Weights of a small GPT-style language model, trained from scratch on English Wikipedia.
Architecture: LayerNorm before each block, rotary positions, biases, untied embeddings, attention and MLP in parallel.
Training: a variant of Adam for these matrices, 409M tokens, 6240 steps.
Each number is 128 + 24 x the weight over its row's rms, rounded and kept within 0 to 255. Layers, rows and columns count from 0. The size above them is the row's rms in percent of the matrix's.

# layer 10 MLP up, 1536x384, rms 0.0444, rows 436-460, columns 320-383
size [109  96  98 101  97  99  92  97 103 111 102  94  97  96  98 101 102  95 105  96 110 100  95 100  99]
[[148 155 129 142 122 162 106 123 133 157 131 126 188 123 130 106 140 105 162 126 108  99 106 178  93 169 163 143 105 105 121 128 160 144 127 105 154 192 107  83 132 121 165 118 132 148  66 144 134 170 132 119 114 141  70 102 124 107 141 119  98 145  91 126]
 [142 154 135 130  91 148 108 132 142 127 148 121 142 110 101 164 117 128  82 140 164 133 167 128 119 142  98 111 132 153 152 127 147 102  99 135 107 103 118 145 128 139  93 126  85 115 131 168 112  90 110 119 148 138 165  95 119 145 129 144  91 132 114 105]
 [170 118 153  95 131 175 107  85 143 159 145 124 148 112 113 148 130 144 154 169 117 158 158 152 158 111  95 143 140 102 172  94 118 145  87 131 120 114 167  61 108 142 140 157  94 126 137 119  97 147 162 146 126 121 118 115 138 145 167 128 170 146 112 112]
 [142 181  85 120 108 123  88 122 140 137 115 121 106  81 136 153 135 211 147 111 115 128 113 158 120 117 131 149 104 138 162 159 145 161  95 111 113 135 128  64 101 137 104 141  98  93 101 159 130 132 140 115 111 139 119 157 181  81 141 114  69 153 148 131]
 [104 111 148 126 168 142 105 139 123 148 123  67 141 141 111 107 158 136 129  90 150 152 105 125 128 147 148 142 129 100 163 147 127 122 153 114 162 165  86 133 149 121 148 121 117 128 124 140 147 150 140 114  80 144 126 126 130 135 116 174 114  87 156  84]
 [145 127 131 116 168 146 170 143 116 113 110 178 131 145  99 146 126 129 148 128 139 120 166 166 169 133 108 141 134 141 151  76 111 101 136 159 130 114 145 133 140 150 126 119 122  96 153 142 129 112 121 139 128 121 179 177 126 113 113 154 119 100 134 117]
 [127 123 107  98 159 178 133 129 114 127 117 130 111 115 113 100 159 140 119 119 164 111 107 136 160 146 128 132 147  98 147 138 128 123 118 139 156 145 170 102 109 133 153 110 160 114 158 110 145 147 125 107  69 187 129 120 108 128 167 124 128 158 108  84]
 [147 109 104 112 126 115  98 140 129 143 143 172 131 132 124 112 104 109 177 150  91 109  89 140 166 140 101 109 140 144 127 182 116 157 129 115 153 136 131 127 135 138 129 139 143  97 154 135 157 108 169  87 109 140 144 108 115  96 116 152 166 156  92 110]
 [128 165 133 129  91 117 133  93 106 129 125 139 183 137 176 119 107 150 105  87 116 140 110 116 124 133 117 102  98 148 159 137 159 101 146  89 170 101 140  75 125 116 113 106 116 118 145 149 114 145 131 137 130 102 121 159 139 125 117 156 136 128 131 144]
 [128 128 120 124 140 148 139 110 128 124 104 144 125  91 117 115 130 173 157 163 140 123  75 176 142 105 110 139 115  97 159  89 131 162 152 133 137 133 141 115 123 134 105 133  95 150 136 125 134 149 107 125 116 147 109 107 118 110 173 148 134 124 116 128]
 [150 139 116 131 170 168 114 127  92 120 109 165 103 156 140 136 103 167 107 119 108 146 166 198 116 102 128 107  97 102 135 168 137 146 142 118 118  88 108 138 135 123 155 108 104 146 133 131 155 185 163 128 134 156 121 126 106  96 134 132  97  86  94 142]
 [ 87 122 121 120 121 131  86 116 103 136 140 155 127 156 130 199  99 155 149 130 110 123 109 111 109 129  81 172 166 144 137 103 165  98 132 148 122 118 149 153 118 141 122  62 159 160 149 102 130 113 134 174 111 179 101 140 118 162 128 143 137  87 150 143]
 [111 145 121 112 141 174 148  96 127 166  92 169 164  89 115 120 142 128 151 125 151 114 135 153 159 140 130 132  89 175 124 141 164 142 110 150 147 107  99 100 115  88 121 143 148 150 140 174 158 138 111 147 157  90 133  91 132 133 139 133 117 142 123  88]
 [122 143 103 122  99 100  94 155 116 110 116 131 143 141 110 134  93 144 105 149 110 130 110 122 118 133 132 140 134 145 127 154 115 140 164  56 178 126 134 114 166 145 102 124 141 136 184 106 122 112 107 134  91 163 141 184 151 145 105 119  73 150 115 117]
 [108 143 144 128 124 105 132 133 136 147 140 163 135 112 100 121 124 172 145 134 115 117 111 131 114 148  93 150 118 127 156 125 111 159 133 119 148 153  82 185 121 111 134 126 145 164 148  72  93 156  95  99 141 112 106 127 119 107 167 174 160 103 128 103]
 [135 154 128 118 137 146 127 140  98 114  82 111 149 140 105 118 114 169 135 135 128 112 182 193 125 150 104 157 170 120 157 140 157 127 153  97 110 136  90 119 112 130 138 136 118 159 144 153 113 121  88 106 140 160 111 139  88 124 176 137  85 157 138 144]
 [122 142 145 106 115 140 127  99  99 104  81 124 131 139 166  97 124 141 107 148  90 143 100 124 158 175 111 129 102 132 100 139 189 134 130 132 133 159 144 130  90 101 133 112 156 146 142 142 108  79 132 114 122 165 120 148  89 135 169 138 132 177 132 112]
 [162 118 153 124 130 148 136 108 120 126 139 130  88 178 155  94 108 163 141 101 132 117  91 175 130 145 141 120 145 102 122 133 123 147 106 100 140 109  74 117 149  83 121 141 153 140 152 108 114  87 110  99 122 164  76 123 112 136 114 117 126 110 137 113]
 [ 85 127 135 126 153 128 128 150 138  99 105 139 136  93 181 119 156 128 134  77  88 101 120 171  99 112 171 153 147 150 184 124 182 141 164 109 119 123  93  77 138 109 138 133 137 145 118  91 162 160  78 113 111 146 152 105  62 103 131 116  78 123 117 108]
 [108 138 103 123 196 151 123 116  96  72 149 161 175 149 157 153 104 148 121 108 127 123 122 138  74 151 130 148 127 142 150 127 123 118 120 107 133  87 102  99 132 145 107 133 141 112 126 133  98 133 154 154 117 132 125 138 115 105 148 110 110 119  93 108]
 [125  94 107 115 147  83 176 107 127 139 112 108 141 122 120 178 112 145 115  94 150 134 102 189 145 167 113 134 124 151 133 130 128 129 118 123 159 135 141 122 124 130 130 145 100 144 118 147 154  80 105  99 158 134 150 135 120 129 126 104 134  85 119 134]
 [171 123 134 139 146 114 108 117  96  82 115 146 125 102 134 109 152 148 123 148 132 123 119 120  95 170 145 122 132 153 140 101 128 149 151  98 162 117 114 139 124 107 146 107  85 143 144  93 120 150 143 135 206 107 153 104 134 146 110 117 111 141 111  91]
 [153  94 107  86 136 158 132 151  97 152  91 128 140 122 159 108 143 108 140  96 178 129  95 129 160 131 131 140 154 133 111 159 119  97 117 133 126  84 101 149 132 103  61 126  84 150  94 128 173 127  83 118 127 100  93 130 111 131 139 163 119 139 120 143]
 [138 128 138 110 123 139 162 125 133 109 123 135 108 119 151 105  76 160 151 162 144 146 121 123 138 171 125 110 136 125 150 155 156 143 104 145 136 125 115 138 150 147 120 150 126 146 104 127 137  96 162 160  87 146 128 153 131 121 156 126  80 104 113 117]
 [150 109 122 100 144 145 107 109 144  65 131 116 126 131 126  87 130 118 115 125 192 147 134  94 162 120 115 113 132 142 123 141 127 148 145 135 105 119 134 119 124 113 107 105 137 124 158 166 141 120 118 103  64 101 163 151  85  79 119 114 141  65 149  83]]
# layer 10 MLP down (transposed), 1536x384, rms 0.0376, rows 436-459, columns 320-383
size [101 105 100  97 100 111  93  95 102 111  94  93 111  88  99  98 113  92 100  99 115 112 100 107]
[[ 94 120 166 128 163 115 129 134 148  96 162 128 163  97 136 173 124 128 134 156 135  93 127 133 140 119 118 136 128  80 130 148 150  92 137  99 154 107 126 136 117 106 128  99 136 120  58 154 173 152  93 136 123  97 125 149 142 132 130 168 153 159 144 178]
 [135 114 129 147 106  77  91 125 128 174 139  80 128 117  98  96 106 130 128 133 121 139 159  97  98 112 125 114 112 130 115 163 114 104 127 138 137 113 150  96 167 145  94 119 158 159 134 109 135 129 129 131 110 119 110 160 139 138  85  96 111 135 112 135]
 [ 99 139 152 102 123  80 110 178 120 133 169 130 115 140 134 113 102 161 156 113 110 145 132 110 142 120 136 142 110 140 141 126 108 120 105 137  75 110 118 143 157 106  97 159 135 116  74 167 155 135 123 121 103  90  88 155 102 122 124  75 150 142 119 145]
 [138 121 115 161 116 135 147 100 108 146 145 130 135 190 157 119 124 158 117 132 154 131 136 122 174 100 134 119 101 113 133 161 135 122 164 157 122 102  84 108 148 133 134 111 185 114 103 124 105 147 130 153 104  57  95 202 105 163 124 128 132 147 110 131]
 [125 119 122  76 111 108 150 101 152 134 141 190 137 134 159 126 104 117 132 143 138 157  99 141 153 113 144 114 110 158 147 130 125 120 110 156 115 149 109 107 136 124 107 104 114 122 127 127  95 133  83  97 140 151 119 142 142 143 168 150 147 146 119 131]
 [ 73 157 138  83 156 134 127 146 129 129 149  80 144 126 165 102 106 165 135 129 132 117 148 137 133 193 167 105 134 113 101 124 119 108 127 105 121 173  81 152 183 136 143 114 145  97 145 106 177 155 143 137 104 128 143 161 146 129 117 102 139 143 146 107]
 [117 164 132 138 113 107 143 118  55 184 146 106 149 137  79  83 152 146  95 124 149 130 119 144 146 150 131 115 117 148  68  66 150 123  89 150 141 127 132 139 144  99 103 164 151 144 143 151 128 104 142 143 149 137 134 117 120 145 147 143 135 141 143 150]
 [110 134 147 146 138 171 156 122  85 157  81 126 178 165 105 128 161 103  90 125 120 110 151 129 134 150 100 113 156 143 138  89 119 146 154 126 151 100 102 125 139 108 136 102 121 128  70 145 158 117 147 132 144 152 146 147 169 105 124 129 119 120 122 113]
 [120  92 146 132 126 167 155 117 135 155 107 122 134 139 172 131 104  73 160 138 130 111 157 122 137 110 149 143 128 140  76 122 142 149 137 116 108 129 103 142 146 139 121 129 132 141 137 107 129 102 117 138 134 119 138 152 169 131 124 126 154  95 146 131]
 [149  95 130 134 173 111 151 109 228 109 120  94 126 129 103 113 129 160 101 164 142 148 121 170 122 107 136 157 116  98 172 133  69 140 130 121  91 115 138 106 137 126 126 116 103 103 142 118 106 175 126 122 114 132 131 149  92 105 126 118 157 111 133 151]
 [133  99 112 150 132 114 149 164 125 153 106  92 110 145 122 131 156 106 104 154 138 107 152 104 128 140 152 134 117  92 160 113 140 122 112 138 123 125 166 175 161 112 119 145 178 150 157 171 136 101 167 106 122 106  64 113  98 111 131 120 154  95 135 157]
 [127  96 167 110 119 150 113 106 150 103 107 106 117 130  85 114 118 112  99 172 181 174 150 120 128 159 148 129 140 148 106 139 161 140 100 103 135 131 121 122  88 164  92  95 108 144 147  94 145 116 113 104 138 126 148 167 157 123  97 146  88 137 170 133]
 [156 108 141 104 113 104 105  88  98 119 128 124 141 149  69 144  94 111 137 166  93 138 137 112 114 113 127 124 116 107 109 119 110 125 121 116 186 118 162 113 104 108 100 108 133 120 114 109  90 139 160 136  85 148 114 141 126 149 151 119 153 130 122 151]
 [138 124 106 140 146  88 109 122 134 132 145 141 145 152  61  98 153 145  86 151 103 155 119 150 126 132 154 146 162  95 152 145 148 111 116 136 151 118 111 124 138 150 140 134 115 136 106 122 136 149 113 158 100 102 135 126 153 101 100 133 101 133 169 122]
 [ 87 126 134 160 129 138 113 149 138 128 166 175 107 139 133 136  98 109 111 145 153 167  87 122 174 135  91 132  84 140 117 123 109  83 155 128 131 178 114  77 147 123 132 125 143 165 106 118 101 140 131 113 108 136 130 179 177 135 141 104 140  88 149 159]
 [114 103 153 143 129 135 132 148  81 143 100  91 127 140  99 143 126  78 144 155 118 104 136 200 107  82 122  85 169 145 106 109  94 115 116 141 143 123 121 184 110 136 143 143 154 153 130 137 139 123 166 115  81 126 155 145  96  91 153 110  94  93  76 151]
 [118 136 154 119 125 117  90 166 136 116 147 109 130 164 108 132 153  89 106 180 148 116 106 129 123 132 102 132 123 148 182 108 113 122 145 125 127 144 147 116 136 143  95 131 197 152 115 132 115 135 117 147 111 121 157 130 192 134 117 129  92 130  72 123]
 [130 145 147 107 146 130  83 116 175 125 150  82  95 116 117  97 127 133 121 119  86 129 153 136 134  90 142 119 135 169 185 147 121 141  96 154 163 138 118 129 125 136  97 166 133 115 143 143 133 134 172  91 110 145 118 139 173 101 100 141 117 158  96 115]
 [149 141 141 123 110  99 165  45 200 146 154 121  75 105 187 137 121 128 108 155 121 155 154  78 132 108 112 137 122 150 109 108 140 165  95 152 140 132 174 176  81 119 136 138 112 126 162 115 111 108 130 111 139 133 111 129 161 116 135 115 143 100 109 133]
 [109 105  99 150 145 104 120 141  87  88 160  85 126 145 110 123 141 135 119 116 147  99 172 109 113 137 137 150 130  98 119 114 107 137 117 124 136 168 177 113 121 115 104 151 140 156 135 125  88 109 162  89 118 156  60 176 140  90 134 127 124 110 113 110]
 [122  95 102  97 124 133 138 113 124 114  96 122  88 139 152 151 128 141 144 132 107 166 115 118 167 140 133 121  85 123  97 123 134 129  99  85 133 115 131 151 113 154 128 113 132 121 115  93 144 134 136 135 135 102 143 161 139 122 149 118 115 133 103 158]
 [144 111 119 133 122 115 133 149 128 171 154  90 123  94 132 149 107 117  97 138 138  97 113 148 147 124 144 141 112 108  93 139 100 132 135 108 154 131 130 149 187  87 129 168  68 109  96  77 130 128 147 143 153  98 163 103 138 113 147 145 112 128 112 128]
 [132 149 139 116 125 131 116  86 104 101 144 172 120 165  97 126  92 146 174 136 114 149 135 148 132 143 209 113 145 170 141 127 120 126 132 147 152 113 112 133 101 130 135 129 133  89  93 171 110 105 124 118 143 136 150 140 142 169 111 116 140 129 127 125]
 [142  89 128 137 138 113 119 152 133 145  92 119 109 115 122 113 102 132 134 144 150 160 102 140 134 154 150 146 160 163 131 120 105 137 120 129 112 116 158 113 171  92 126 113 118 154 109 123 138  98 103  98 124 125 111 171 118 157 154 162 107 146 123  79]]